python train.py --rope_fraction=1.0 --decay_fraction=0.452 --dataset="wikipedia_en"
Each number is 50 + 15 x the weight over the matrix's rms, rounded and kept within 0 to 99. Layers, rows and columns count from 0.

# layer 19 MLP down (transposed), 1536x384, rms 0.0727, rows 899-935, columns 0-95
51 56 73 46 76 69 39 38 46 51 42 51 41 42 38 57 18 72 66 36 78 26 52 68 25 34 21 94 75 53 47 43 96 60 38 52 68 32 35 58 15 12 53 50 60 36 60 60 33 57 69 53 34 53 55 62 18 51 34 82 56 18 45 55 65 38 53 38 66 50 47 53 70 71 77 83 72 26 53 35 49 60 42 36 33 43 75 62 41 70 43 41 46 45 49 56
57 47 32 68 74 45 44 53 49 77 43 70 60 63 53 57 74 67 33 44 36 64 50 43 51 45 29 55 83 42 39 34 59 53 32 83 62 55 49 45 37 49 63 17 61 68 57 48 49 58 47 44 64 52 37 54 58 42 52 57 31 50 51 33 58 32 39 56 68 74 40 62 20 44 48 52 34 74 52 49 41 77 56 35 60 53 60 43 57 57 55 65 54 50 37 27
67 82 79 35 35 54 56 39 34 28 49 44 65 50 59 55 87 68 53 62 70 66 64 58 42 71 13 55 70 19 40 44 33 51 39 28 75 58 37 66 61 14 65 57 79 15 36 76 79 58 68 62 28 68 62 64 83 31 53 61 35 52 46 44 38 36 28 42 44 19 56 54 37 41 62 63 92 51 68 62 43 39 44 39 66 68 25 65 39 39 33 44 29 55 68 31
61 68 57 55 49 33 66 45 59 52 58 56 62 38 22 60 56 39 45 49 40 44 67 51 43 37 65 49 44 25 55 40 50 40 40 59 52 51 36 41 45 46 51 85 26 61 40 24 58 77 63 37 32 65 50 69 24 48 33 49 48 23 32 52 56 69 60 26 69 67 41 82 40 69 51 59 44 50 76 35 36 50 46 43 73 55 54 33 40 34 56 48 77 66 39 38
66 23 63 46 06 44 40 58 55 34 28 75 36 69 31 35 48 59 41 36 79 34 82 50 41 76 43 29 36 73 59 57 66 68 61 52 60 71 49 37 30 34 51 45 44 57 59 69 64 47 47 37 47 54 46 45 22 52 44 42 72 29 37 72 61 50 82 33 25 36 40 43 75 74 49 23 48 43 35 41 37 53 44 53 75 36 59 43 25 54 54 48 68 20 48 50
46 64 49 44 37 48 36 49 61 29 56 53 76 58 46 25 30 68 59 53 22 40 76 54 61 70 69 70 44 40 55 47 58 55 55 44 31 77 61 45 29 45 56 43 41 60 25 40 58 57 31 39 48 38 56 51 65 48 61 64 86 23 63 54 46 55 58 36 53 33 20 24 55 68 64 55 49 29 58 37 62 64 44 29 53 32 61 28 63 44 69 41 68 22 57 43
43 42 67 70 69 48 65 30 31 47 51 56 41 58 28 43 68 22 62 70 61 67 58 51 34 14 41 50 58 41 31 44 56 50 91 57 38 73 31 30 74 55 76 47 55 48 40 29 45 55 43 44 72 49 32 48 64 54 56 48 48 33 45 78 43 47 40 07 34 64 42 47 61 28 79 28 52 73 49 59 18 55 29 45 52 51 72 30 45 59 60 16 41 44 68 12
67 63 57 54 54 61 47 44 51 54 19 19 46 37 50 46 66 80 41 70 59 61 67 59 28 49 68 35 36 61 60 58 35 79 43 61 35 61 51 65 77 43 54 47 53 56 50 36 78 59 33 42 74 53 57 52 51 51 45 46 43 55 70 50 67 55 40 43 35 55 58 47 59 54 50 68 67 20 49 48 44 55 43 68 60 50 47 39 24 41 23 65 23 45 42 60
53 33 25 61 49 69 54 68 69 54 70 46 53 30 70 43 20 50 15 28 70 85 31 35 38 43 39 32 36 68 49 30 47 53 57 46 54 33 24 00 55 49 54 85 68 75 87 33 61 66 54 54 51 57 38 38 45 32 81 90 48 55 42 70 51 54 13 38 26 37 42 43 27 30 58 56 39 45 47 55 59 39 49 29 36 59 67 60 19 72 25 52 37 27 41 58
80 51 54 38 56 48 41 54 41 49 24 54 41 72 47 56 65 75 52 50 21 76 46 66 34 57 51 64 42 38 59 37 55 59 32 54 42 54 71 53 68 61 33 41 46 40 58 46 59 46 51 22 65 66 29 67 35 67 67 50 42 48 73 38 37 38 26 33 67 30 22 70 55 33 59 37 44 35 57 53 46 43 65 33 72 41 60 50 14 59 61 38 49 40 59 58
65 45 59 48 64 67 61 52 73 47 50 51 56 60 36 37 36 26 55 68 62 35 52 45 46 61 50 46 46 60 73 58 44 21 66 47 31 47 57 43 47 79 71 51 40 50 51 35 47 49 47 41 36 52 40 45 57 71 50 38 52 64 58 42 20 42 47 24 44 37 44 70 67 71 43 56 45 31 36 52 39 44 36 44 77 48 47 56 43 49 67 61 39 39 52 62
39 39 54 52 56 30 40 65 41 52 56 43 46 46 39 65 42 53 34 48 71 47 50 50 50 65 39 59 16 45 40 67 70 21 52 65 24 24 43 46 53 48 44 55 32 51 30 64 78 26 64 73 65 50 58 50 76 55 53 49 56 58 56 76 73 56 76 56 59 67 30 63 49 50 59 61 45 44 47 40 28 52 59 65 42 26 39 44 55 59 58 61 86 58 54 78
66 54 76 50 43 39 48 21 47 24 42 46 72 38 48 45 34 73 34 31 45 79 39 76 49 35 53 47 62 53 78 57 68 31 39 63 69 67 42 48 35 32 80 33 48 55 45 28 52 63 57 34 52 83 52 48 55 29 66 40 45 51 45 12 41 58 43 56 77 31 45 49 36 62 42 38 33 47 61 43 48 73 80 60 70 59 67 14 34 68 47 68 48 66 52 55
23 52 48 61 48 59 75 47 58 52 34 28 64 55 50 71 51 61 47 61 38 70 54 37 34 47 42 48 33 58 44 77 34 76 66 57 48 50 30 66 56 65 48 33 86 65 58 27 56 36 45 40 68 57 30 46 72 78 44 52 47 58 78 51 44 60 41 44 63 41 60 47 46 49 54 48 31 77 59 56 63 26 46 36 50 52 65 08 54 32 64 56 24 56 49 48
54 62 64 64 69 26 52 23 52 35 83 43 49 67 37 46 54 58 34 45 35 46 62 50 43 65 33 54 14 72 54 70 69 33 69 37 25 32 55 42 68 67 30 44 63 26 59 44 38 34 62 16 58 64 71 85 73 29 57 52 46 33 62 38 49 46 35 44 53 70 46 75 61 40 38 70 62 62 60 60 12 53 75 74 48 62 58 41 47 65 55 44 42 41 35 54
34 71 54 40 62 40 19 18 46 60 61 53 41 75 48 48 69 28 42 58 54 63 22 45 57 52 43 31 18 59 21 52 48 97 59 39 48 54 64 74 36 67 57 47 35 40 39 53 47 52 59 48 28 43 46 55 59 54 58 72 41 73 62 52 24 59 31 43 49 47 54 44 74 63 51 41 64 89 35 47 30 45 53 33 59 37 46 32 53 39 60 53 24 48 63 51
46 55 51 52 34 71 59 34 86 49 72 35 51 34 32 38 27 53 44 46 60 33 49 63 67 72 34 49 61 61 66 63 33 52 40 51 55 49 41 50 43 75 49 56 43 61 63 44 42 36 61 44 66 39 88 57 62 42 64 33 76 36 23 64 72 66 40 57 80 74 65 37 64 31 64 60 61 17 30 48 46 40 29 46 41 42 42 29 40 49 45 75 41 46 68 40
76 60 48 66 53 32 36 50 49 57 51 52 18 53 44 76 30 56 40 67 58 36 53 46 57 65 48 27 51 60 24 59 32 53 74 34 27 38 44 38 75 69 43 48 25 46 52 54 38 30 46 60 74 83 52 42 29 66 47 51 54 40 72 68 32 62 08 32 50 55 45 73 36 47 33 52 66 32 56 61 46 40 48 57 70 36 76 24 63 92 72 08 44 76 79 24
67 49 67 61 83 07 92 45 55 24 55 03 30 50 46 25 44 46 46 40 52 29 45 70 40 61 56 28 64 58 52 64 59 31 25 44 46 76 39 58 35 29 76 36 53 48 50 41 36 74 28 58 72 41 57 43 47 45 26 73 86 44 83 41 51 50 63 48 44 65 42 82 67 44 40 86 08 25 79 62 73 24 55 31 74 54 60 64 71 46 66 66 18 93 42 50
58 43 64 31 63 53 60 61 65 39 26 53 48 52 57 45 11 60 52 35 45 67 40 11 46 63 66 36 37 55 72 48 28 31 58 44 62 51 64 53 70 68 66 58 37 47 57 36 35 35 45 59 37 46 61 48 38 38 52 44 63 44 59 53 40 74 45 63 63 76 41 50 42 56 61 35 45 30 79 56 54 63 43 64 77 40 38 38 47 24 44 48 64 54 39 55
55 61 55 40 52 49 42 37 53 54 51 27 53 49 52 41 68 55 45 53 46 57 53 47 29 67 49 65 59 44 43 35 53 40 39 37 47 65 56 46 66 56 79 63 25 48 53 46 59 75 70 44 42 40 44 44 64 59 56 63 54 37 30 65 43 44 45 36 61 54 46 47 46 26 71 59 66 31 38 45 63 52 53 46 54 62 48 47 43 47 60 47 48 41 51 42
54 51 71 48 32 82 59 63 50 31 56 29 51 40 67 41 38 32 51 53 61 63 38 57 33 66 63 54 79 46 67 14 48 46 46 32 51 25 16 41 15 56 42 60 41 63 41 61 30 35 55 54 37 54 42 66 73 48 52 61 49 35 35 37 44 53 53 70 50 52 51 45 42 50 34 46 70 41 22 41 47 34 45 51 47 70 32 64 44 22 51 54 10 49 54 40
61 44 59 20 66 22 32 56 23 67 48 60 44 27 32 73 45 77 53 34 33 77 38 51 70 26 79 54 63 57 47 43 38 47 52 44 59 53 68 40 46 42 46 61 52 36 37 83 37 50 37 34 60 35 63 74 44 62 56 33 55 58 43 80 26 58 43 22 69 67 96 60 48 25 39 36 44 51 09 47 50 46 55 47 30 59 50 44 51 74 48 56 44 56 40 70
43 60 51 47 47 63 28 43 55 46 35 49 54 59 72 18 46 18 53 53 42 58 63 50 55 75 47 23 39 75 57 41 54 59 19 50 75 41 36 41 49 50 52 54 29 57 58 43 58 64 61 37 47 43 32 43 29 66 35 73 41 33 19 30 41 69 47 59 53 44 58 64 56 54 60 50 91 30 52 28 52 45 50 36 56 29 52 60 45 38 29 36 49 50 33 61
68 60 64 51 52 63 34 48 46 45 42 74 39 70 33 63 63 52 64 66 38 44 71 54 73 62 27 51 58 54 60 46 55 59 48 62 28 27 56 62 57 76 56 43 24 61 34 66 29 86 50 41 49 63 42 62 34 60 61 38 44 70 62 45 60 35 61 53 26 48 38 30 38 59 57 47 73 47 54 48 49 46 99 87 33 62 33 41 35 50 44 55 75 40 62 39
57 43 68 27 69 60 61 79 56 41 50 22 83 49 64 18 59 36 37 38 56 40 60 44 53 72 32 32 47 50 59 23 65 40 57 41 29 73 68 77 41 97 44 50 58 52 67 34 43 40 55 43 40 40 56 54 48 25 12 15 47 66 70 21 54 69 21 68 53 23 55 61 35 68 70 39 65 39 69 37 76 51 47 61 58 09 52 99 21 67 46 31 61 36 28 49
53 46 55 63 54 65 50 41 82 53 44 74 59 54 68 42 35 42 70 40 53 37 66 53 67 43 66 73 32 39 54 43 35 34 35 81 58 53 42 26 74 45 69 43 80 29 58 41 38 56 58 62 47 39 18 51 44 65 26 45 51 68 35 64 60 71 63 45 58 42 47 59 40 31 60 44 53 48 42 52 45 57 56 32 54 36 55 55 39 43 56 53 60 46 53 25
75 46 56 52 92 54 56 62 60 07 49 59 46 64 28 48 80 34 54 45 36 50 35 66 60 37 24 20 36 48 31 56 45 37 80 61 23 57 45 58 47 59 39 47 51 64 60 56 43 53 37 70 83 42 31 69 41 43 39 42 43 61 61 47 66 56 27 80 73 43 38 62 29 57 32 43 58 50 52 75 34 55 43 44 61 58 23 40 55 30 51 71 47 72 43 31
59 51 53 57 34 49 34 26 61 59 50 32 89 44 31 31 34 72 81 40 62 68 62 65 69 41 54 55 71 59 28 36 64 44 35 32 33 62 60 23 35 49 87 64 41 56 50 68 59 53 57 68 53 74 62 70 26 53 42 23 32 37 48 34 75 47 32 35 24 28 55 51 58 36 58 43 53 51 75 57 64 56 55 48 37 50 67 54 44 53 32 23 78 42 34 54
39 50 49 35 57 72 32 46 62 67 45 48 58 50 56 61 53 50 45 60 36 43 39 50 41 42 43 53 30 47 59 61 67 54 64 61 65 47 57 46 47 64 42 73 65 38 48 32 59 59 26 39 33 60 66 61 48 67 62 46 48 55 67 28 58 47 78 50 60 58 52 42 61 31 35 48 48 25 51 45 39 53 44 41 69 43 40 52 52 65 56 49 47 58 53 49
32 66 42 41 35 66 66 46 59 63 61 51 68 06 39 60 71 46 56 42 66 31 65 26 51 71 31 16 50 68 48 45 56 26 61 59 48 41 60 35 26 63 71 62 34 49 41 66 78 63 49 53 47 63 54 26 55 35 68 60 79 52 62 75 30 38 46 52 44 72 46 44 49 78 45 50 44 72 47 74 50 42 61 25 42 85 27 57 35 67 60 32 34 46 59 39
85 31 53 20 64 49 53 17 35 77 46 58 53 29 44 47 25 37 54 85 68 39 39 26 77 46 73 82 56 37 40 11 55 58 38 45 29 33 22 61 54 38 93 19 37 25 48 30 53 99 68 43 73 31 79 52 35 43 56 70 23 46 56 53 61 99 66 66 30 63 54 42 83 46 31 00 91 44 48 84 75 68 72 38 70 47 70 25 67 27 57 14 33 57 43 32
51 47 39 42 91 61 57 41 63 38 51 49 31 49 39 44 25 46 37 47 58 55 36 59 56 47 46 71 44 54 78 53 40 45 41 71 58 42 38 54 62 34 52 55 58 94 18 77 64 66 52 28 51 81 43 59 51 34 37 61 47 64 65 65 56 74 83 48 40 51 48 54 54 43 22 82 23 62 47 33 57 43 02 40 70 44 49 12 32 44 65 60 53 39 40 73
36 60 45 06 49 25 49 49 56 44 75 82 47 49 66 66 69 23 29 29 40 69 20 45 61 47 38 64 61 25 49 34 34 45 51 45 46 51 34 61 36 71 70 22 31 60 75 58 93 56 44 42 35 71 50 29 66 49 17 49 34 78 54 00 43 46 53 41 31 45 57 55 41 61 67 44 56 39 37 65 30 49 41 47 48 67 60 59 53 20 52 57 55 22 53 62
43 51 69 48 99 42 37 60 72 36 54 51 52 63 42 54 09 43 16 53 47 59 22 00 70 40 43 64 67 14 51 44 19 45 34 54 42 66 59 53 54 62 66 72 44 78 52 42 48 39 70 47 38 58 50 29 48 44 64 30 64 39 51 27 87 28 84 55 52 35 63 50 44 76 51 52 47 38 33 45 42 45 58 46 45 42 44 35 37 52 37 66 24 47 43 65
49 52 57 71 54 54 48 67 38 39 66 33 46 52 61 68 39 59 46 49 43 40 69 38 40 55 30 67 67 16 55 60 33 52 59 57 61 52 31 81 48 62 39 31 61 44 58 52 56 74 72 44 57 47 48 42 79 41 23 22 52 59 24 46 43 27 58 55 67 67 37 54 57 34 52 73 57 49 48 34 48 34 56 33 52 42 65 29 45 43 49 54 46 62 64 49
60 62 63 68 38 45 53 12 29 46 20 78 63 41 64 71 67 29 34 42 53 34 46 22 53 48 30 80 78 52 36 43 44 45 63 54 34 34 45 33 77 75 44 38 30 42 42 48 53 39 54 56 65 50 46 58 80 24 72 46 47 65 43 80 61 30 43 06 69 47 27 80 71 40 48 46 50 45 67 50 31 47 63 49 70 45 75 42 24 50 64 40 66 46 56 73
# layer 19 MLP up, 1536x384, rms 0.187, rows 900-935, columns 0-95
60 58 49 42 61 38 63 54 26 72 46 59 73 45 61 48 55 58 42 47 45 30 51 60 36 54 69 35 54 61 34 48 48 56 36 62 52 56 49 37 58 38 55 32 48 32 51 73 37 47 48 36 51 68 49 45 78 58 56 76 25 40 27 38 53 64 56 51 41 46 72 24 45 69 37 67 60 46 37 62 53 71 63 72 64 35 50 46 49 37 44 53 56 51 48 36
41 21 46 21 68 45 27 77 44 38 63 39 41 58 50 45 44 28 32 57 18 27 30 55 62 36 49 68 67 59 51 57 48 57 49 58 59 31 31 25 51 41 60 68 48 46 66 63 43 51 75 41 64 75 45 50 46 35 42 41 32 74 61 63 51 55 32 56 25 49 40 42 56 41 38 82 62 37 50 60 46 30 34 20 62 39 51 65 56 49 58 23 72 46 45 51
70 58 65 39 44 38 57 50 51 57 95 23 51 44 51 48 33 55 58 48 67 36 54 65 34 56 60 36 81 56 42 56 71 68 47 62 12 41 71 44 56 70 48 51 58 52 33 61 55 48 40 53 51 44 62 77 36 38 59 36 64 68 63 58 65 40 35 52 52 60 43 49 36 38 66 58 37 42 28 50 53 72 51 49 41 25 63 38 53 50 49 56 47 19 61 44
48 44 34 79 44 61 52 36 47 38 38 46 85 38 64 51 57 76 49 27 33 63 53 57 47 52 80 64 47 63 49 17 70 59 43 45 75 49 44 48 68 53 33 62 12 66 45 34 50 36 44 23 51 49 64 65 81 54 58 47 28 43 61 67 42 48 39 76 74 38 33 54 46 64 60 75 38 53 69 59 64 21 53 58 34 47 38 46 72 46 51 29 43 44 69 59
53 55 44 71 55 43 59 75 40 46 57 41 51 38 60 58 67 63 53 46 48 32 72 63 48 43 53 58 40 47 50 65 46 42 52 38 49 42 51 53 30 49 30 71 42 53 32 36 32 58 55 41 57 39 54 31 52 42 52 65 51 67 51 61 55 52 63 63 53 58 57 42 24 34 48 67 39 18 81 59 67 36 50 34 28 54 32 60 64 48 21 41 54 76 33 26
48 36 62 17 57 35 56 80 41 64 38 38 29 83 65 30 57 46 45 60 64 57 72 76 56 57 43 39 41 46 57 71 37 38 48 47 59 30 35 76 35 51 45 68 29 30 29 57 57 81 42 39 44 37 38 56 52 60 30 29 31 58 77 43 35 52 64 64 44 42 65 53 66 50 39 26 41 46 46 51 73 42 61 60 48 37 51 39 42 48 42 67 48 54 31 82
59 44 34 36 64 53 62 65 59 58 37 60 44 55 58 61 44 81 42 68 55 31 60 55 43 32 44 45 41 72 41 55 48 49 37 73 39 73 50 36 36 56 37 53 63 46 71 40 42 36 34 48 49 26 46 43 32 37 63 49 49 57 87 32 59 67 40 51 71 17 49 63 69 51 76 61 50 82 45 31 49 58 62 55 42 53 31 57 42 47 45 52 55 60 69 83
51 52 66 59 48 49 33 23 40 55 36 78 73 58 48 46 66 85 38 43 18 45 64 47 80 58 75 25 69 59 47 49 38 31 10 41 30 52 61 83 54 84 52 19 47 56 63 38 64 63 78 64 70 59 45 33 63 46 28 13 38 40 42 64 38 39 47 53 46 62 38 51 53 65 51 58 71 67 32 54 65 43 45 65 45 56 71 61 49 32 81 53 77 77 22 49
36 38 46 28 54 61 56 31 72 56 48 67 43 47 62 45 62 63 62 68 56 64 71 59 50 57 54 34 19 52 47 37 41 68 65 41 56 50 38 60 82 42 56 40 39 66 33 85 46 30 44 44 53 39 44 52 63 48 38 24 38 47 41 48 46 46 67 14 28 54 68 37 56 76 57 64 74 77 56 55 33 58 49 63 48 40 51 55 46 30 49 73 52 70 41 32
34 57 50 76 31 56 54 43 30 51 70 58 55 53 40 59 62 55 55 46 56 30 58 55 50 78 59 64 55 62 64 24 60 62 48 72 37 52 78 30 66 35 57 53 26 48 52 58 75 53 58 46 26 41 50 46 44 38 62 67 45 40 65 38 34 44 59 51 54 47 30 44 83 39 46 58 59 57 63 36 18 29 15 55 47 64 31 61 45 50 59 46 48 48 55 54
48 46 62 59 43 66 63 33 51 51 40 32 56 35 24 25 42 57 58 25 47 46 50 73 20 63 38 51 31 62 66 55 24 51 28 39 48 36 59 33 52 48 62 53 43 53 56 26 51 44 59 75 33 59 50 79 60 51 54 40 37 60 68 61 40 40 45 67 72 52 66 34 67 20 43 40 55 70 66 46 46 45 48 32 67 29 61 59 43 44 38 52 47 36 41 42
60 28 44 53 73 48 61 37 64 34 43 52 49 31 33 63 37 67 39 29 33 47 47 66 61 37 60 74 57 40 59 46 49 47 47 34 60 50 74 47 45 43 67 53 69 57 33 39 65 22 67 27 53 35 51 50 37 40 38 29 45 47 31 30 61 46 28 57 36 44 42 55 65 40 47 56 09 94 78 42 68 30 36 44 43 35 05 57 57 41 37 49 60 42 19 33
69 51 44 24 50 63 54 53 56 65 47 67 42 68 48 42 53 28 56 62 60 48 45 39 50 65 55 63 62 29 37 62 78 25 33 54 83 63 84 50 73 27 71 40 50 44 55 37 38 53 67 68 33 48 48 44 16 62 63 32 37 53 52 59 66 57 30 42 65 51 42 59 45 39 36 63 59 47 62 36 58 62 27 73 36 29 53 20 68 92 29 58 47 59 85 69
39 33 53 64 37 48 62 58 59 51 44 51 33 72 52 45 63 34 38 64 49 65 47 19 27 46 56 62 56 55 16 45 49 34 61 21 60 42 58 57 57 46 42 27 67 39 47 43 45 60 71 77 65 67 66 54 36 36 57 38 53 33 59 26 52 44 75 53 31 76 37 45 47 43 49 53 40 59 30 55 65 50 54 66 36 45 28 66 52 41 60 60 47 53 68 47
39 69 46 68 55 62 29 31 54 51 59 72 65 52 45 54 50 29 55 42 48 47 65 42 37 37 35 69 74 45 42 34 57 56 39 41 83 41 36 62 61 39 51 57 28 53 74 64 47 50 68 44 42 49 36 44 49 58 40 44 26 47 19 21 53 30 45 30 43 31 59 30 71 69 51 36 46 61 31 56 56 17 47 42 69 37 50 50 50 46 63 41 48 51 69 55
39 47 38 49 43 37 48 72 36 41 51 26 31 66 06 44 27 99 63 69 43 19 39 67 64 52 47 58 49 31 33 44 48 32 53 34 72 41 73 27 71 47 57 69 64 51 28 62 65 52 40 44 57 42 56 35 58 74 39 56 10 51 52 48 23 59 32 33 37 54 58 66 84 30 35 70 47 47 62 36 44 44 38 39 80 41 40 53 72 48 62 46 24 71 35 25
62 56 64 64 65 58 60 45 45 70 73 44 86 89 52 37 30 27 53 46 56 72 65 55 41 17 41 43 46 59 50 54 59 44 39 67 58 33 62 51 35 21 40 44 37 27 24 55 23 45 68 49 66 47 64 54 40 61 46 54 56 53 45 52 58 20 88 59 59 41 68 58 56 81 62 40 46 56 51 48 59 31 38 27 52 43 53 55 61 76 34 45 75 24 76 50
87 40 54 92 30 41 66 76 57 48 41 62 55 48 61 17 57 70 37 46 52 48 43 32 29 32 50 48 73 40 60 67 59 70 36 63 54 67 47 62 59 56 18 76 68 31 62 58 62 47 50 50 30 65 69 57 68 46 41 35 55 61 67 43 72 54 53 57 77 74 28 53 56 45 46 80 44 71 59 67 37 80 70 14 62 49 49 54 48 34 45 43 68 23 50 46
39 61 44 49 36 40 55 03 48 74 30 44 52 51 42 65 52 39 43 52 62 55 30 23 47 47 81 53 60 69 41 47 48 58 44 64 23 34 42 53 82 31 79 64 68 45 59 41 61 32 70 64 36 59 48 57 27 45 55 36 42 46 65 64 65 62 21 44 46 38 65 47 75 69 46 70 55 42 50 44 50 50 36 54 34 34 52 53 41 32 31 46 45 48 50 72
53 44 42 50 51 43 25 42 34 41 44 22 75 46 71 44 63 54 40 61 46 61 32 59 90 32 57 38 30 63 31 70 60 44 56 63 41 54 48 40 55 30 49 40 42 42 43 27 44 52 61 75 46 57 42 57 23 56 43 48 39 59 54 65 60 27 76 51 46 30 62 49 75 64 26 45 72 50 46 34 23 29 38 56 46 64 28 50 56 27 44 59 61 50 52 48
40 54 21 80 55 08 35 56 26 51 49 63 86 50 49 49 47 49 52 30 64 36 56 67 40 41 35 52 36 51 90 51 64 61 61 38 76 71 90 67 33 36 60 41 49 27 23 87 54 46 55 62 48 34 49 40 52 53 45 45 47 57 48 29 32 47 59 35 69 48 45 54 67 54 14 51 37 59 33 34 20 73 51 52 50 58 48 33 42 24 34 60 87 56 51 48
67 36 59 42 50 30 59 41 69 55 66 58 39 30 69 82 50 37 56 48 25 52 79 74 42 52 69 44 38 59 38 63 67 49 61 46 45 46 65 78 68 54 98 42 51 94 55 53 53 39 85 61 71 53 63 48 16 35 50 71 55 44 63 50 18 69 41 55 62 50 67 60 52 57 33 54 46 61 87 49 39 25 50 49 30 41 42 46 49 48 63 51 36 61 51 74
46 52 44 52 57 39 38 26 64 62 53 72 39 29 44 80 41 43 43 53 39 44 58 57 28 42 69 23 59 51 41 30 41 56 59 67 77 62 49 65 52 46 57 45 57 55 31 52 38 62 52 87 48 55 41 59 52 49 36 52 51 82 51 56 81 38 38 42 52 67 63 57 54 36 59 56 24 48 45 47 70 43 37 41 65 37 50 59 52 44 58 44 26 36 63 68
25 38 66 48 67 44 42 60 77 40 64 51 29 43 42 47 40 41 59 62 49 52 37 42 39 60 58 24 66 40 49 17 37 53 59 40 48 63 61 23 52 41 52 68 60 52 54 40 38 00 46 35 51 28 44 44 35 35 69 46 54 27 46 28 53 66 39 59 30 74 67 40 51 59 52 37 55 50 35 43 67 48 50 54 39 55 71 62 38 60 27 53 68 30 61 36
52 53 39 55 61 45 20 70 43 61 65 55 28 26 32 60 36 55 53 53 52 62 55 61 13 74 38 63 52 62 62 54 40 56 41 22 39 38 66 45 75 64 54 87 44 67 72 63 32 65 55 43 68 54 46 20 30 23 50 40 67 35 37 65 49 52 76 75 09 47 35 42 64 12 41 59 54 37 50 33 41 65 35 50 29 52 58 39 39 35 40 78 50 57 94 79
42 40 87 51 50 38 50 58 13 35 37 24 56 69 50 50 90 58 57 64 42 65 22 69 33 45 49 73 78 32 53 33 50 40 45 48 75 73 56 79 43 51 51 61 47 62 49 54 47 65 67 37 47 67 49 35 28 36 57 28 51 63 56 56 48 59 15 33 76 41 63 56 58 34 36 54 65 32 55 57 65 43 39 44 62 71 42 55 34 49 58 29 77 31 45 38
38 46 74 64 61 27 39 40 40 70 44 53 59 43 56 60 00 56 34 36 56 51 65 25 41 17 69 22 39 34 27 32 29 47 33 56 90 44 56 48 81 52 38 57 22 68 33 63 61 52 43 33 62 50 56 41 56 38 80 68 29 52 36 33 42 53 55 08 60 74 62 47 43 39 36 55 52 66 19 55 29 14 49 73 47 49 40 18 49 62 18 30 57 59 71 32
63 35 76 25 54 33 53 78 30 63 62 69 41 45 71 45 60 37 51 62 42 53 53 54 31 54 81 55 27 59 36 51 41 65 29 45 56 43 31 72 60 92 38 36 71 70 47 23 99 79 52 63 21 47 42 42 62 34 42 72 61 45 50 83 42 47 44 36 79 42 51 41 68 66 47 53 17 60 49 76 56 71 22 37 34 56 46 59 44 30 25 46 61 40 39 42
48 58 55 62 53 64 63 40 59 40 54 14 36 71 34 60 57 52 51 44 54 50 41 44 39 70 47 57 43 39 44 52 37 54 45 74 70 59 68 58 72 36 67 63 59 44 39 55 43 52 43 21 39 51 30 67 52 50 45 49 41 78 73 54 35 50 40 56 57 54 59 53 68 53 44 45 37 68 65 53 53 38 60 62 51 49 41 38 56 44 32 38 54 64 36 53
83 34 27 65 56 60 55 13 59 49 73 41 26 41 92 52 10 62 54 05 57 17 48 60 52 36 46 41 76 44 63 48 56 50 39 55 61 37 33 37 27 50 27 51 53 50 71 25 46 70 63 66 52 20 65 58 37 69 52 71 35 66 49 52 38 40 21 40 53 25 57 48 51 19 68 28 61 60 50 41 49 31 19 48 45 43 80 75 61 66 42 72 40 58 36 65
78 22 37 94 43 63 29 26 39 85 58 53 82 67 42 43 50 46 53 32 50 52 34 49 46 52 81 76 36 40 63 26 74 26 50 41 22 74 21 38 68 51 99 53 55 43 36 62 23 39 34 57 79 58 68 47 60 07 73 57 63 29 62 45 53 72 60 75 53 70 56 54 76 36 40 02 79 28 58 88 89 88 76 53 40 46 60 34 52 58 97 51 09 39 43 26
67 16 45 49 52 68 33 71 50 64 52 77 38 39 35 16 67 47 71 61 51 51 49 54 66 18 57 51 51 33 75 55 58 48 41 58 56 82 62 49 19 60 56 51 38 36 59 37 60 30 62 71 65 52 49 31 37 39 55 44 60 57 42 67 43 80 76 37 43 30 49 68 45 54 54 60 53 76 51 62 43 11 55 27 39 62 21 38 44 42 53 73 22 45 38 48
54 51 81 78 67 61 43 49 36 26 31 25 34 58 32 30 44 22 47 25 45 54 34 65 57 63 32 78 39 32 29 71 28 37 43 36 71 67 52 64 50 43 63 49 31 57 40 23 52 52 38 56 71 58 84 35 61 45 72 52 94 48 67 50 58 44 49 30 45 53 74 59 39 57 54 34 34 42 33 60 50 61 45 42 63 29 70 61 63 37 26 57 62 45 22 75
21 59 34 66 69 69 54 62 65 38 61 45 31 82 44 43 52 59 43 70 27 51 54 62 44 34 40 48 66 40 72 43 61 60 68 53 57 59 61 75 41 40 27 39 79 41 52 36 60 64 57 73 65 75 39 56 39 72 69 63 55 68 35 53 32 40 50 23 41 63 40 60 35 49 33 70 69 43 59 32 72 59 58 67 54 67 56 34 71 10 73 40 30 63 42 47
38 45 43 37 53 66 60 42 62 30 45 47 53 49 74 69 54 57 61 42 76 33 48 54 62 77 31 59 34 38 45 35 63 53 58 53 69 22 46 31 68 56 25 48 58 27 70 36 49 41 64 47 60 44 43 59 46 62 71 54 50 45 59 61 72 57 64 55 70 49 58 69 49 47 46 40 41 59 43 49 53 65 54 44 22 54 63 30 61 64 62 41 51 30 66 52
66 63 83 36 47 54 58 38 38 26 42 18 47 23 45 43 45 48 62 53 46 45 45 41 61 65 25 29 63 60 55 60 47 53 57 62 53 58 45 58 76 37 66 53 28 49 27 46 49 09 35 72 44 47 41 34 65 25 63 54 83 13 65 42 46 39 56 81 46 27 75 52 65 67 47 38 51 62 40 23 28 63 53 54 49 68 26 48 58 45 57 84 39 47 08 55